From a checkpoint of a small transformer trained on Wikipedia.
Training: a variant of SOAP for these matrices, 361M tokens, 7416 steps.
Each number is 128 + 32 x the weight over its row's rms, rounded and kept within 0 to 255. Layers, rows and columns count from 0. Numbers have three digits each. The size before them is the row's rms in percent of the matrix's.

# layer 6 attention query, 256x256, rms 0.128, rows 151-186,214-250, columns 128-255
060:127124145173163132138143151110152126126117133134088033126161126125094137107128100118126113157143156109139225164133130173155105160124126091135159157119112140062134161167098100127170141108095103143170104145053193129169108152080151112142076157120199143180100136124162050191112131102132136145167118200154155144154140147112126174080125163096113106108140169193156137104116132174184118129170
070:100156202101160139141117228162161157153125093135146119141141121141131112093073099094164133097134037140152084103150111196146194150122086127142173152133146117112147162191132075139081121120032105135159079145130134100145089081175100132151166126153076161136127164176144041116110104095141126124090114147166178112133096135146136128098123073107139075178158059182123129115134091105129128090138
075:136077138105185129102088114126110150157134175137130206123104173174157122059181102188080110149152132133120030148101161161132189165123137107117161128095148119148129151138128178118100151149141173116063143204184104164180125156115126141138162109133091121089175128160045093162160096095120168059133079097087183146117146179140112115154106158133133097094078098118148138144145125093106083180148
072:190119122157145155191093176164124095129136163157144183149107107165113093102129137107127120123142101151055149132133120106138162123077148190088141114041130136202086184124100052169087118149152192188136101107144087101203079091145057127187137123107156139095134143168105176103106178140172104084114103062137166147101177156125102062139118080114156123137141101160157155128132098149131127110113
077:145122145100129149149110174117152176136096168114177189142096137167141128126104127127150092077099081168078011151102167089111194117123171140183103124130105135162109077174119162150072108197088151103108157210168132153126102114136078173074130101121105099104160095129080193071155080145109116114114119108162077114128139102145159108133094135144112109131154105105127153135176130040126100117151
078:113134152139141131155151134108135192156108122118125096110174132127153106037071093154145152127123115095139093165111127170119127164188135083172136104148140146117152143158078114129113041090052101083141136164155164157093156067125151120107089110134111111117092131166133097139096105140138136155133117182187164112102111139144118169083087177169082080136104124136114199098092128076152067073156
072:137114096166176129159089034118115127085128140122149119085162138166094132099120085136137149123151150157128148093112120154094144134129128125110152137093130098120072094076137139113085047121191145105084217129131079117102149137133068110151185161146107104074118130146137123139097210114068199124050148114106091115097174160099067095111140103176142125154079102108119144134179146145043173089106
096:130120107135164099162092087115115099078083112158139167080121160206135145138120157084160159097130095093077152111144196086075109080137120091142184155107108196114031149084113152103125129123135127142135159083090103123093096112119088127100135126148170120083137093071171177114089189183173106171113185108114059089107154189113110143132101076122087134138114150113167159106138108153097092156137
095:110139180174122120146094189131151099112135110103125055098163107161101163151123132090140173116120097117110179110141152137079140108151127093150119166101136144116094121133084119106166112127105086190124089125109131101190124092136112151164138100116142143069109086123156081092114160086137082167136157208164151097103115095100115177114178070131117065175128131130125122134176180108106159088127
110:145131109127098126112119140101113176135122150067140123083128096096134173082121097173121107118134144127120130165060144099204079137136131116144112118166086178167213129158118218140094168174137137068139102117137171158129142116111087186082092131127194095205135137156090105125173182119153087121165125193180135158150117140168080105140139151091133154078188191150164133117116121144154142098139
115:139154056117110170132151206068168151164146129148067079135159085122132151172164127092211155140114135140087182159151063115108154063074119153097070125083139113142116116111071075157180053191119147188129146095131125135122141032170125108115124081109127144128090071113149116144049112129136132112137107154119188097128149064108153120142172075146156078088115119159138158127148177148113142119155
139:103130140160134080127106147147099069127093102119177145153082118087166104110166158088120138111109029108124111135202132191103108175082098084131147160134119127149061130147110125097165104139123130182123104108128114132130127090146163086121148140112148164083148171051180183061144162156067065119138144052160114104074149135116157148117113122104128101138140087147116100117143093161110088113070
130:136101077127134152122177120130121171172135081181100151116124127137112170151064073179136113127097136127136176145089131091107090138079120091123185149111131170111130097098116114197157097109129130140141149092095152057116120108137147153060083086143125130079171107126087125153094136133161195128104089149127121062188092113102100124145104103108156095084108077118134177123079160149107140159146
141:165153148104148144063127150166172094141066156117146163126157177165133120088106132119101154069121107117134108162104113091101133107123113083127103142092111128142156124125098104131097121114117152200101054109108110157165129129076206096045087144112069142103110127185108100192129144156116063155111089127112188080103101130119170081108124217157098124074082134139140073183111116149184096102130
141:160187091105081067055102135073108117088149186172162122171105122085141125176131125091123148152126132112148178133138093136185149090112111112124139121120128115166110178153120109145187140135106138093124081160147164144080151026083179132121101099156146150090108171081159105210125118125110127155141112100072041119110111104124147039157121123154130093065126125156197137088099118135140134134118
150:136126139079166147173095086066137148103149108118155120160131153112114138096126105168135136100175161131210157084102126163093179163156142111131102092128143063115143087125158042184093152112129129131111138099113104160139138129117142127185134111102162149136134149118094134069083113160132112128111149113114091103058148106100096151107122140119104104120111142044173130131135103093113142165091
141:152092052115182159132138113067136105182135154085096136118137106082164107059144108170086162071133133155149129172086101096074106084134105172121128152114119103131158087114114139192142152176213062128150107111083044184079125130180113138106133113136187110172118119166070160120123171158072071085074105098110187168091090089147090168145169088121130135129162113161095083109147181176140157188045
150:144052198108129183135188141183141139110191094144183130094105119113133130156130081089117066097116142107100061161117097115141137083110108058138137101180139143144126165152078061124121101149096129151115093140143144065119078065185121168131160106131194106116181134114053167132152175114143100120117047080147158119164121091155105107101100111103109097110183163113159124073132095156136166136095
140:137195131168078189088133086148083100138143115166118152150138128088083154103096153139158125144139124147076151150102148065171098058133098162084100092107079118077126112155097199090116134057164145182116212173121125090103189148087148148194049154127191097151134102072080113137194116132148134156093093156055186133084111223125137110116133134099130136127126113123129147152121115168150119179167
153:159060142127123132092146091145096143124134139160054109176106136126168122097142124196133101022143111128088069099125082137080101119154139119078116138094134145105112120136175178128094136102118158139145090118204143113063136194102189090200118161125085137135161116109196081053125170116154163089090113078149166140151126123125139140170188077123141093114132183090113111135140160132105112090131
157:119151102100144126109149101105119138094149128183095077117168166179107085165119088167140141087162092147064193146155130117143109116111106133154129073112107178130197117177166123180076084123095146100131100161196131102145084103111151182114111137116137164097179091142135097147160125121142171030161114172112130136122124192183186169072128112139132104119109158075076125085170159187139101180091
151:136149133158153126122133133072149114124172167156141094115180144116099104162115126138031172154136164146155094094135162108118115123148139155099123165159186122064142139126106152116086117172134122187142117138137144144168080012142134102114135146142181097044075102166148137091159180096084100153100153143120086051139157172089139160191138097139140122169138155119101091145095135045134118186115
143:090174079142104148131133107177097124152149154152179094129103190140124118107135139072125133167115104126152144151134128086133168097174104192133141118172157155099141142185132158115113165109154108126123156123147123182102104099109149141156114151072145126095135076142083177135094151133112196101057126078146130049087112099130126154104085172116133119154140063124123163157075121150110091126165
150:138194168118089199138127081103122134117168141140165136076158115127088119119076098191134109117191121080165138114095108055171163106112145164089132121071098141140069169127174099156126101134126108107120147140085140139130112068092132144014127180123152144125172135138090123083187089134137146100111157176111131101208148135118097139153115119139108076111037140201047128148120103150130189108147
150:119115135120157146115149135129159102087134074133141144148139077122116126093111144076113113170166102124112149149077171150103071165130106138130178077098117179158111156112211091116143162187170089196129141090138115134112135139173145139091130201142169159202163116107171129118142203122136200082121176081088128083150108143088134074142076148144138134098115116112146184097158155164074144121067
151:122126062143135138100170085153121105045102090099145105132094135146053113171087055104123096135103157119124125097171113138166114133153203121113076116121118097212150092142178109080120114088105143138141129155127140128190115065081174176135125078121124126141141178174161135042137160106078108112125085110118155110083125111112143144164195118135134138163123136179151124141121119146106110210160
151:091085137103115150142122143144153065068180130104154146103099141096046121108100131169172130103056126160158123181059160143127160081191134164160141048153088123163108174147161087164170161100180157131104107187104108142080092094161139176156144112156096146161171196151151146151113130163083141177096096126102060109166156171147113155157121079186146230142128093116097127147169122168118128119127
152:097146157133152137151130101071095143183103083086096116195105153107146138139115108088152041120159129139138154087072152178127120122045167143153077148114147184166101171129130096134151092150113055124092136119067101187123158094058109148104084136123147051126122141134192128128124154135193133161118109130129135133174146100108192091098137137135140129107059144084144129211097109125104111138083
153:155157066148128071099079090121121046165076166127170095177050127180121117119088119133130173142182103113065117093108191070158192119206172091208105143125058128120131130085115096115078127124093137167127151116115062119065117137093117090152120081121170103107164107082106157102101129128084125123131101148095165126157072114154104166067082165109157149084105133148134126164132135081159157161165
153:124174108117077090124097093100163137145059112167126151109168121062130094099086150120181060129125095148146140132150110111107157121147101072111105132174116099124134098058134123136138112059127125085148180121080151111132108167119157144089124154122103127103194120097106113114153167150157105170096210070101094077108140071104121132211140206129131064150120108196092164144145139059122153088070
153:118077146127136151096177120160118101132131146137175165179093119095083130134127125084109112144129163093117173118125141106115146140160083129095174175112054186109137152045077121160101123069138135165147116119164097148143103142092150150151133098106107178090128050131173134064174122159150169118056063129105084211094124134116134215123159101147105136139145118117086089133154103111129136088113
151:154150119143160198094120132146187144031093129133154182168150180113120138203128152084077148085190109102166073126162181133083166106178131159125182118131149158140136172147137143129191157101113110147130104120129185116075077127165143136138093149134052092137151170121141151124140158126109128068087132125160148178128113155125086112126125132116133116121100112190088155098090112025145134168097
159:088121105137063079132127067121156141195165114172102128153157088115086110152120136141097165150147096082146100139084124100143113175194168074179138109074180105130145154126143156177175059121109171088077109162113132164130113142201118158111092122147141154138160107086139101107101104114066166119145145176106159139081158119104098128172137147100108131171153149189156171098154115098163066117104
154:148105082123150127156150127145137114154163116133117114099105114165120123127073077162165168065136168181158097088083119131161098135097116132097210146041114125158134132146149112166151195070124126094180082163134145128154182112098141120112146131146104078114101058122217119116133125105139097145132158136124174189119135127146188114107153140153127139140168106084121132051135104106139132066138
153:121130121121164100118164099104127134141086076103139140144098142210159144148131086154107147127118144139132100074173137095100120155165157125172100146092105123096124115100170081159152123014146150092104090179127065103051118125134185172135158120133197103170132076130095101180140124166074124120153065116107119127153145170135100183172116102130109088118143112103141138084116119125142117137133
150:106070125136166072132115112088125107090112182122124168159165162093108116106106143138120113192168125132116106095099144094105115171136132147085122117132141088149158160138117124076159139127132106113149124091113129129158132155114130153108067070165116081173131133163102092140070134126143167066108122097143087117079201149134084144137145077084144125131150115121104136103166100153116182120163
116:088126186155105144116131151138080035220155119124142161138108162169135144108096098081145169100106023125177118173156130127127135142114148153145143070179121131068133154167094136088154122165179143132169148125166156111117106146131104127096032106109127120107194118120105167052122119112063067102104185049129082143131115169142124126101093130043104108148154120119079105176116104088148140122120
107:106122161166165086080105096154109106106132116080175104039100183137144147084122112168144155114109106082181106155100152127136141121181136079141135157121174144110052118187116138125109110152125100107125119158137146162105128119139135169127134082169127180127098162170136100173121178167134136151147126126115100065112132094091111135126156137143048082131145133149156210065162153116143112113174
118:120137138119054194138110167137126121175145172143075132136208190143095173136116137133127092158071153120127044137106101118157147148106113130099122150167142123129169168162106075148115108100081100125126137191083180104141105067152148135091047141128127071161138127062071147168131105103140091111056103098130105115171108153169153184076109103135119102153152095140092093177071183064176121076141
110:129128168153171135110179087128053096145153140079090109147106155194115109119165052143098101106100074079126183143105137173142138141078122093128075144123153136110124110084109123095111127161098163116168123151172105114149166149104177113069161166107123109130157130177155050145081120116069129084124179159176172135144148139151139106097151145136175053088122134135140133027153194089068162149145
100:090154151074092106112120132160127115157219108157176125102173115097035144142162138087157142182109112112107164063158131123135124147138134170075145100105168130138138153110155104136172147126164120154094138115169179087134144085143157127141164143147097222148183099120158125132171051152163112196102095141074149177186137117093153102128160162110102115134090141148134087189129096185131100150087
110:131107102170134170100113131132140135140171098133087118134123153142096173112168120184141148129084112129117085116175113131135132075100171136076156189127138165111139151150136148136115192143156118158160187099180115130123133141097117094152154185103191102149114168085110120115146146140128114147097173110128119158138185193162137103141098142111175133074122132138180134113070123122087170169177
111:117156138088129157144097097108122129166116132147177142184175164103122094129079107142108142117143097087176083132085154088132068093136095103117147135152153146100126133161121118137114060100102143123105129074104128047124130125156179168126105123093097228140085171071147146096166129199100163111138127149087155139135111192097174176064104110117044080086131134137121140135135092070157066076121
092:183109103118155152100168104146150203198118174144056165140161114091070124091185122179134082116078168112069106131156107122154100155094143104170104168135140054159171099108124125180106155141146094136127139156102110142151116151137156087167152131087137067123103126108145104161063174104166130059130150151145144159169140152144117149131126133136212145092094167139125115156174204137081081121168
096:161120101068083069076099145078113089181131173163106229109164152088168126060096146158129149118175095120125080095157195134119096116130139123165168115109166142125145116175122151138149150146142097098115143131102177126076143168119156133119087141139141136159143145110193121181151089170151126131121117150087120147177061122165151183108109183170078150115166142128123126066119048103149035195137
096:110090127039124111140111078103096153176159127086155113068150153177107139105135177112087119163124100082129187141143134108080117182168118088150110181131158184134064119109101122159147088139082135158090116050177151104173139087174122091129181135145121185103133139143152102153124165141165117083127087133126087127103124133136134130175142147150085160105100135118135137124082096125124107112098
079:090101121098117108175088096111095145143116178086140150130117160101177181149112122159128092156142157109136074125127205101216076082127063137113126129129106186143175092209177166141129195180095188119165156094114124136125136115134136129073085145145114085116132169161100158155126114152171116096080121095182094157114119187147113154132058145158169163057164132137065108142120109084142116119112
098:116127103086124105091125108137122129120175112052173108073141123139150139124137125129131167147164123096175169179101089160127122105164097115134120115093200146150093103070097118125167111180099163140075109123146161151177205130161114093131128086115120186179139063176102132156172176110118106094162156170112139111142145063107106152162196139104098092105125162172114112110129122127153118094118
071:134178148101104077137137149115120080066138104080152108140080112155186080131099120107092162132118086132154160109135122180128152137080129129082150099154146076170123115093126137142170116118125152170082097123158104168157127106104112124131109131123109166147143163146173109118158133105071124138137143100092156143126170149155158143115205131139185191153125183132125097120137119191124078102160
081:148137112128192120112133124135125080129152123105081159182121131086117127133113163181129154116115119153115115120125142113131129125045073121138165143130161167082097091129147148134136139138150180137184175091114148078099093187128146153137085119085171114074130112055108185085129154133112209133132162102118086066101089148099188145162109141103148113134098123116106148079172162087073114115123
076:092131165065099129134149182187154113169057156105086197128177125142087098081099093099161136149121182104110123122118141074084102143101130090118138140095158107143162043118184117111174101123113194154090080079110117142143120152111140109120000098084164143187112091146093181129137118181092125088102134103107172136082073110160133131165122152104081109113134137128098097151122117062124143131106
074:156180123151120080103116171128130152119151202125142149145162165144102107194081116116126083131099194107130210159106062124162160137121159182118123125135080118161071149137113084145144169161132130188197102160108155127123142095120133112102088146124083138108155126107145137120095118114152182150125148136113060102099114098146118079114143156140144147055160094129172070139107192088128154068134
069:183119137089150132139115116123077187147153147113138153211134207061121157103086096152173080119165169103195212144090112148132159140098190113139096079167139106106118096149174067174099140088064125091086164155149160066141155172105136094169086156123115181109125130173175165084116203146093157105068122155108127103105105108106115136118134175092097112116101169073140125096095145094151166184134
078:088078134113145147118202106122133102132166154088153116120103124046131102087182113175131123141162126084140110172124120182159157130100127157138067083077135101123118111160089148143121144172178149127099095172137121181120114107155088115059213115127087130129118093161093140138079127211097097111157134107172139195096143107144110113106102198144111174117084107153123102117158121122117165151082
078:151090150181136104094190163190198147070137134130095054071099081145153203148131172143099103134141151151093146113132125145175124171108091090112146112143211128134166159100141052159131121144096102133123070172144147122143185129162137158129214119174115114130183061143149114161092157099181158149161083141187180128164122078157171090111057103122138106189138161139149141099139169180064178125131
073:192153100141071111166100149173099122117096151161110153199119077130142052101102140121123137150152201083096166129114124066194115100138123143130133102127098144089099098086146134106114110047148097150107140173151147113085149152130173144141021155145167078151167100083074066108197144088157143140132125135134154178148065191137125130126172138131170147162071100069143123105109180133115160112134
076:147116119089098141114111088117157131104080114101105120196153124124138126135139152148137164136167177117149153080120162111065074095147145104123112175096152121101100109141182140131100131085134143172097113139131184127062174129077096125212108127120098110182141158165222110115099195158093139083096185084168166125156198125124106101167145078092145125172136149090056140156097142070087058092180
072:081177086072148137082111086161126098099089169160123131151191167119165138142127172124155141096129136135086157141124109119119103167169089065174160133155135139064098106233095138182100107146075084137160152165104165103095055124113135140070089100118148137136158164111141087153110135113138118080168129113134139103114093121148103109088067067071131135103143139081048132110143122154157119137093
083:171123140140148089086117132040169098144126165138155109104187144146110062146129044167087194124152169183112093044126137102132153115133174127158094163129162174091108121167116133103103129090146133119118122075162132125186136066130133181128135125193220090102092130122125077126157106132084084178118148155115143080149091113127110138136155117160149131117115145160143140134145180048156134172105
077:098174109123164108169148125095072116117179123113162097127115140138045163119165115143100172174145093149155091079102098141124164124154105188145129117114137109126151126146158149056110184153181122193196072142104176124132116093151110124139118214153087090120126114132165147091110125099123193126128139057075143104092132082129109144151091120113141128164161098074078128152136099123064145110171
075:131159148123115160104145072072121132152165158162087137084175111117100124143137033139159146080159152030133146131108124087166122147040164160101127131086108143138073141163130127131105105103098130100143144094120088153180114071108141122110095130070119180080135133165083111146152098092161143118118191141115113143169118054055176118133143116145096135131123176188112132121190065122179151146109
075:144121081129191223172131129152149171081143082187114120105188098157142080065156077134112151110145110122152092135086162090071058162142104083110107086068148096143077114118205169113139144107156138150134093123105090155107125120129173114110181190129205144177098108093127119115145135118115202058116212078174119156097169179099122150113126133143127091129130130140083103152134110121116135136113
071:151110043106168113091101112176124141101137087142110110114091133131136084133104131129134156128147122137118141084178126120146142127165201166166142166082116086191077150099201114038079130132138159070114090120131135146165091127097208158107165095097128116155131142125171094073120142120114148119122143133128121102080086129092161134117140068148141117102126139144140128128111083157150044144155
071:067174134146164147131134124132109067067124124056206153165099128149105118103076111130165135099099142176173078152093163152124109101138098162169149115185123136102102186092117091128197171140133120152096026112115092121107177109115151139138137127178165113168157132130162156133156163118109087161105130107127075108132092084146092116097129115213171141148164135113157153026185155072140188113113
085:066146188116156113120152113111104097098116105128112145189087164131073147098120120125090069132138157149107129132118160169132176093116120132174073090160154165185122132152133113093135131152099034143146093191060145175141133120070088105133111139133128041129157158138171136134151146137160137185101118110131151103181162114138152139115148147109159149127085105043146111172078125122080156132087
073:079131086126123096142080119189146136178106118166083171169092150133112160147121126135113129115142157130062136157124168088139145082149171120124176133119137121118132105128114154132076173087109155158131163148144099099087090102062160135136107074079147118164130162094099190095127118125102170117137076134078137189134152104169145155110137161056148113081123125159078119127121079146181071119095
073:056155113174068136114128096135147167104153057103150084113136126149116104141134129090149053099160090152044042186125134101115146131158117109113095101157094114179119135112070150101152110055113167112125124158177155116130115143097087184131222178184095116138143094124087151106140142119136129161168164121110074104126153089157131182093107168104127099158113132133100162113126090125084145148034
069:085110166117158121126129082084090123173109150153133122121098138127058138117113112134139140126112180096156107090166120113134145182169163149165115121133106148089114147083153081142066181149025087139108185143133091136139057157095115129144165119137152167114116044130169149063110120160110165114081135120101066160113072143122090156168080131113114169100108065097156191132119145126108149112124
078:156099144112161114147119131110166142077131122165120137180134173128114079104207150168157101134139143078107117110146141143132137084143107160114148082126117139151182164156141146116188129078115104093173107171137160120132067089096164126141106129094130090096099115056144156131140140094143151104101105135175101183168140138127109199182141156138169051105114136134124125095106130061144156098131
081:126126088155151097141122115166150146147177145191110102173118093159117087148153147137119095134139095072135130181109176089153131104165118102146134123058155122134124154127141118170107053110102106189080117160140141143100144101147122164054083135118099194116175113174135117118101123115107185102149087191114121120124137129109095151132143110114090109135147190181089147113173129137158125076139
077:165099102132125157126133105159105101151165114085145148084065105145195184193097056155197123103070143161138061086153181191191118126088141122139185156127145081106127138091135134104125220076119177165073067135121115135134163121107132134161167117126100097101112080143151153108172146106175043193123137150139088137121156119146141142130140124138182091132142125115128136107113124131179157120149
072:122139097132131128112111161119111119138099113041073108109091102203173153143103092128163165110073148140113107075146111138106138139121113114162120111123144131093135114069161128111107181102101151106101085143138082141088156195113206194129155073127139094157115025147159130141063071168106104085136112149135128137113137070075109131157132146161153165114164128122146125106173111110126187140158
076:161119116090168116159147133144116137068145211079144164129141128056082113162137081108113116164156137147121119098095184122142108189129139129117122122245109081145165177103129072148116122111129099066117126117109123175149099152126166124076108025189077082139124081147131127123081136116142198109113108139137128131082152132150100110159096110123169113128159151113163170154110179157104123124166
# layer 6 attention key, 128x256, rms 0.122, rows 86-121, columns 128-255
067:090124106130147142076135094140142093130112079097167119117152136070161209175101124113138153078138125139099154135146078151123131100112116077134135194126109132146109188102155134115163148111152104084090176187167149099086175096133088170091146068122095119085183069223153145120052140106133100172090113119121142122111150117131122145110104111134078092126139153115062145115089156148100121090067
065:117127132109117129124133139123159148102175057094099154116098122089167125120136110113125171171105115052164111100113152145106138157053102140101139172107160113084151081157150085142119129089092123113115117152063158124094130143122141120100115098120183196122169142151130108127214188114094128117141144150136117142120062156106149090176208124198131102163120130089149138126146113172146105143141
072:098100134104153150130103138108089117145156095170097149074172126084007142129102102104155096080129117170078025107140123079134152170117153132094126165160121069093129125146141189103169116087068129165129163147147093153121095140114110131104126098146148113140123119077132151110162142160190088158140135127116150168055154171105125131204110100122116048130101159145178144128143100085114145185121
079:112095117135146136153108101176161128120110088140153121150111085125086118132142096137156126129109112116145121122085119186158163166138156117093141104093152065148107107124131170109140109155163024111127138160118185119118124119088130101153152188163096102094145100155149078129081137108125171084097098148143201164172160090111125149131130098098150079157108068129073115106134159150126125123105
073:109152129092116148130072127180180101087119076123111165157136156165092072174120135101078129147103091172147153078115155163049085089101117134121145112108139129069120099098166130143085150138098157123139166175165172143101124147118132152110111145165132150108076099129112135111177093163166130128151124135058138095120100153145136088131135119062148167074112080094092083134156082144095116083120
073:120154162167095113136125158181106064140167133201145119181195161193172110134161177147097117147158125199140112138122152137136084107096139217086121116153129125089174194141107072105143160084120113145122138136089082089164134042185152118143115115108095042150138159139106153118142139139171171128145154117111161059169130150176111117141086107099170140157110131109118094125099128112118074139159
082:119177134195111149057134152132107157059150106107112118225136104135133138192088151110109123119182106106113076118102087083135090146162121129131146118129128121079150160126118133221146090132113208207169102118134093089148150171130155160140085138132168124107145152194105107101182134135111112171146070120063096139097107172086091093086122156116103159096188108116152098030190134099102111170073
102:113188113118148160165088186130130137154120142128121170142088131067121130070122161115132092123119119155151146129140130145106176170111126128149142126166128142170169090141118165086145074161134147102136044215117175178149122136100133086159121120127139129134138110132110103069161149162114127133131100140183135174101168134117128118209148127117166113151124162132153192115140177117145112191150
090:160082133186079106030151072117111179134141154156101137129137137113121139117116116089126078137095163055182165094123091128137123181119118062144128113114133150143144156147114158181093123086075121157117111050126147095070184142097112132128160109095066116100133196170124127128108120106064172108114112127113112137160144180097124154084097161073093172136165069164128145100124115154132115138119
107:135114136202165080168133151064110091188106152143080139116157139182111144103141096168148179139148150111088166161132144139091099139084129097130135122120121138150126222107153118116187118124157116086131134072091113116139109074139155118110077111133167165178216110040164142124144186099207155139116118121137097136097173182175149117106137096166088161152111127169120077150096113142148144098132
126:155182151123081115112086144072152170097125126110148141135063123140144188116146086093127125178147116062202136099078096105082146164156088079085111152134137147158119119140152193099153150161055157158143084130107136113169107165115123094156167105116095131163139179194143089131114113127121116110158139133115117170117124139114110143147162145068150155140125151133079106141154162165168145138109
091:082183090147134123136110164072136136132121140140143079090133102097190108098145180136181126127144187169103079131148116091178172131182131124080111118150135198157124148131077150155144159136156113151117096187095118149133118118129092119163173130095170118116130143181078122153139114121101119128090109166202167120172162110078069123142146130093119086128154182162115137110123140091140144163120
137:136137136111138196123129140130161109115125087097184082182150077151123100109122158108089148120162034089127141103119167174107135110165135141162136174145126127136146106123165136098141142164107141124143118146121136066116162142132161119122149131152146126150113148114137138089143114123133057139154120130175169094044144144165115139105152116108158147147123134085109126074142148149084162154131
117:155132136137111119117147146207138066103026130097155136125191157084118160164117119120151255138106161113107196159110093196131073155086116107130122125109124128123172131105159124141101151136094112153129120075187151127095132100111099154099118154151175105111184146107132145111112209195154137157124087099170106132122125165150204142111112128154119109116118046110076112120116118108120151073081
125:131114147117128155168074127178128138177109186138121146150048160109138149080164115146114150196135148168178121127152156064059096189083112132152177128160149123191139158152135115086175036123162104079113109104125066127179154128106218114121150115127132108184179097147179120135072176179090125101101153134133148148071120125103179104160102089202091169172103159160113141128143124141142138150150
131:180138143146129095073138110134105137084132118110129158150134115164136085120147132123114171165120123077167139128140189053162112159082140114111142143157075150155141114165086058173140148121088114174126101178088108101065156104120075123142088114108167135176153154084159139111140064095124166127131102113169095095098180123112102104155143112144101140096138067150130097120074124130120103183139
140:181069194104130093145169113120126064152123084108092161170126162128127116135138090079155099147119152114178116103122117171153126097154130128106114155159056028138122216142102123124117120143162173184161149161114112068070153123102114132145151155075119114166118090105163102111139148118179140123156184148097138081081119098112118094117137152137095106107064142086156159158151122142136190099151
137:144113135195147187110145115095200086156067118134093169146233145113124128024125158134092078140141093069204139142165111128146113133131143181160070118095092070108141147134142146117117104107100136105134123167092116130062100160135140130082122075107141145138189135160148123054131182149113107145141037147100137175142090126155067125188171115098123164113143117093151194197132109103127166160137
136:129060158140109135101090185118134112157136132138162077129097092137110134142134109106169080104150119142072116146132180118188140130159095160132109145160172099149187175116090135170142126120086144107108160082132125123072113124175141188136124128111138116113228132158132071186180079133108106106125031079198165129121114144116141111160147132122117142199114130176114169134135113133116073095122
133:150178125130155085063189175142158139083115063117052129115122129161090160111151110171081144202127212069036146120113092052151112116086103127083144163121175151118131124126148109121141083098140140160120132138102099038132150108154172085136128112136129098142150109110133122096129158149137118154139118140072107144124053197172107072137144161097146121158113101110149151116142156133156210123169
142:139171163139101136127009112171107106179189134147106136204176150153105145143163109153076096166147131207115134107140185161081152084066117118144115095128129141093120144084115192112129110152050157135155139097133142147092205132083127142123133136098146132148201171209129109134087148150107147114091081081096157088166122139134156195130131148139152171123124103125132170148109160151178147142157
142:115142126145133119057081069193163165084116124109165071143173112044123155129098122122107170129143083206149163173124114096131132110082129127128163150140174166077086088146085112127162080138098188135091158136083109198119094114111118171158180139084086099151161093094074123117147073140162101096114145091133127101097092122119122133077127102074097091095078113103155170122123151155131149169121
134:145152169150119110170118160126164128087118126112146175139194109109136167142105142130120247136139136071139141160156157082155138179123150149155102178173084143161151178152151120114106124102059127160167193150134100198119183121135118173144137174124124125099135111119062081095139101065128140127137149109047121081115116090181130109194164122130168101152151116172097096144115156139150123180074
139:064148090112086186130062127054128122160112091149125106098152108150125114134136118126074147130107132165155155082150131131103141136124087174162134172119158134096105141165152143097159142145173170099158127147112167146076154126167090116117149157087170122125048118135131165113114140073177126109042105127158162132112166150167110137147111122148126105167066095129050112203115111133104169058151
144:141206126237110150062100146118090114126120159137130077106026115156154134106125105131155114075157126112146112130117117102170129152121148149144102100133130097100045148177188144151121126148119143094162171161118119126177147149102152164161134126133139122114129157095086120083123173162205131121058063156080119182109162111101134119099163124110103109121138128136129155175134114124101164198101
140:124142104173138174115138167166231098159091087143094147147087135134135132087160162123138152109081139126143078139144135032069153128123127122119147064116098121119133143091161141123099097117175092222155126098102063136125142133127144140110097126045093151125113082082146072152127193157117163105061113126183172112105105153114153107147073150111136101093087173123140130142113137118097163125156
140:080152058128130153113082139125137139138121087137122101121098109136110121173128131132158191097135084173076132111143100127145034143125178136159164103126124078148133131149140119107116117111185194140162093117138167133157104191113188166093141115065116173149138173142117166112112145150171117099136077138117103049181139107031149152181182116096159173090070112122168100070145099117071152110147
141:150129142174115155104180164101124134147152144133106153073123132140113125100118135116161122140101151148113124092153119144106106112201110148136110106129124182133114165101130127095129142129079136135149128153135081141107136123104128123162150088143088115141147164085152129125152108123133088151132160104139159167165098122171161157115186132102162111090102103051134142116146138115185129032112
149:088127073162189057090135096109176126136124128075147144144116147107098147118125106135149112097125135084138111152133169131095125106135130083135157127162195143113118167159121110090114111108128095151126109028042069161130128160148181054145128140063115118139149131193157059128156172130210165119120119160119109080150187070187144093090118135070149100116129128113115086119119114111076151171039
144:143096121170124077160157144220097166157150137127130174157081128150177155082156140128151166106142138135091166114148128138094164152124191127150134152155161137089071141144078094167159145164176139063129172167142048133122151112118188101139126141133173158114127086091112133094118175076049151161122102110088111138174116131119124153106121105033167118187146111104133126191131139176140106156134
140:070150078136085171161137131166103123147072060206144181091147103179099093094137122103170104141109105084086110152128117105162171139119132114162135135144103122118113104130135094127136046123062135097136089161104127096129141135124076097099091081177156106168095108141104168156059068081163137146148132196145135110157150121152130179214078150125107034118148126146061124136125111144106170156088
141:102088135126132125163093113164172135083149135086203174098090179099098140186096133146110074197110168134155139114122167114138118126175159120120116139137133148110161167059166135124155094107076118091179174131157100104139051107143070180098111102110195127124165114155102143151213178160106169124072098185097077116158188135140123186111134094169083105141168091143181167094103144135083172083121
140:148145208154141158118122129115119156109126119116114116110167147121111135153148133169069134125145130103128095064151102240145136125151049131143186177122137153149129164095121143146123116121168110057137158130135125097168153172107119152131101148131112131128171183088059159144164089140220142130178147124119156162196082094117100152201146149184147143060156145128136103165085179151130132078123
147:148157104131155140140143047176130116120107162120133126121137110146129146145113098161103103064108055102177098131105122151126128109184114112112150123142105114075124255173101146089169104058133109187176063149126163097187135098088112136129111117155089089103121092142119110087079080157060136122167125087076150157157124117173180135196135106075084075140181143147100126069110086153106149091133
142:151172142111122143153169033134090122134198085153118110116128138123132125128156090147165123155113122157229049102131087095098123086096146120103092119137181157112103066117139102149130104132102160167206129130159156223108127123113146174129144096133132142167207059148149121127119154091185138153147153113115108116104056095134137199120082110163152139153165133147084167133138112151124185076121
138:117114138132117092083081077080095121160151119094103175142118117151110130126150118145157142101124119109084085172103145095116091124125170179184103105118127125069141164062111074183141117107183101071106108111155106173071089169087113146140131160087129119163087097182069128134165128122090103133141131147113124172154121148069117096113104150143149122100093141143147136107115129114180123084092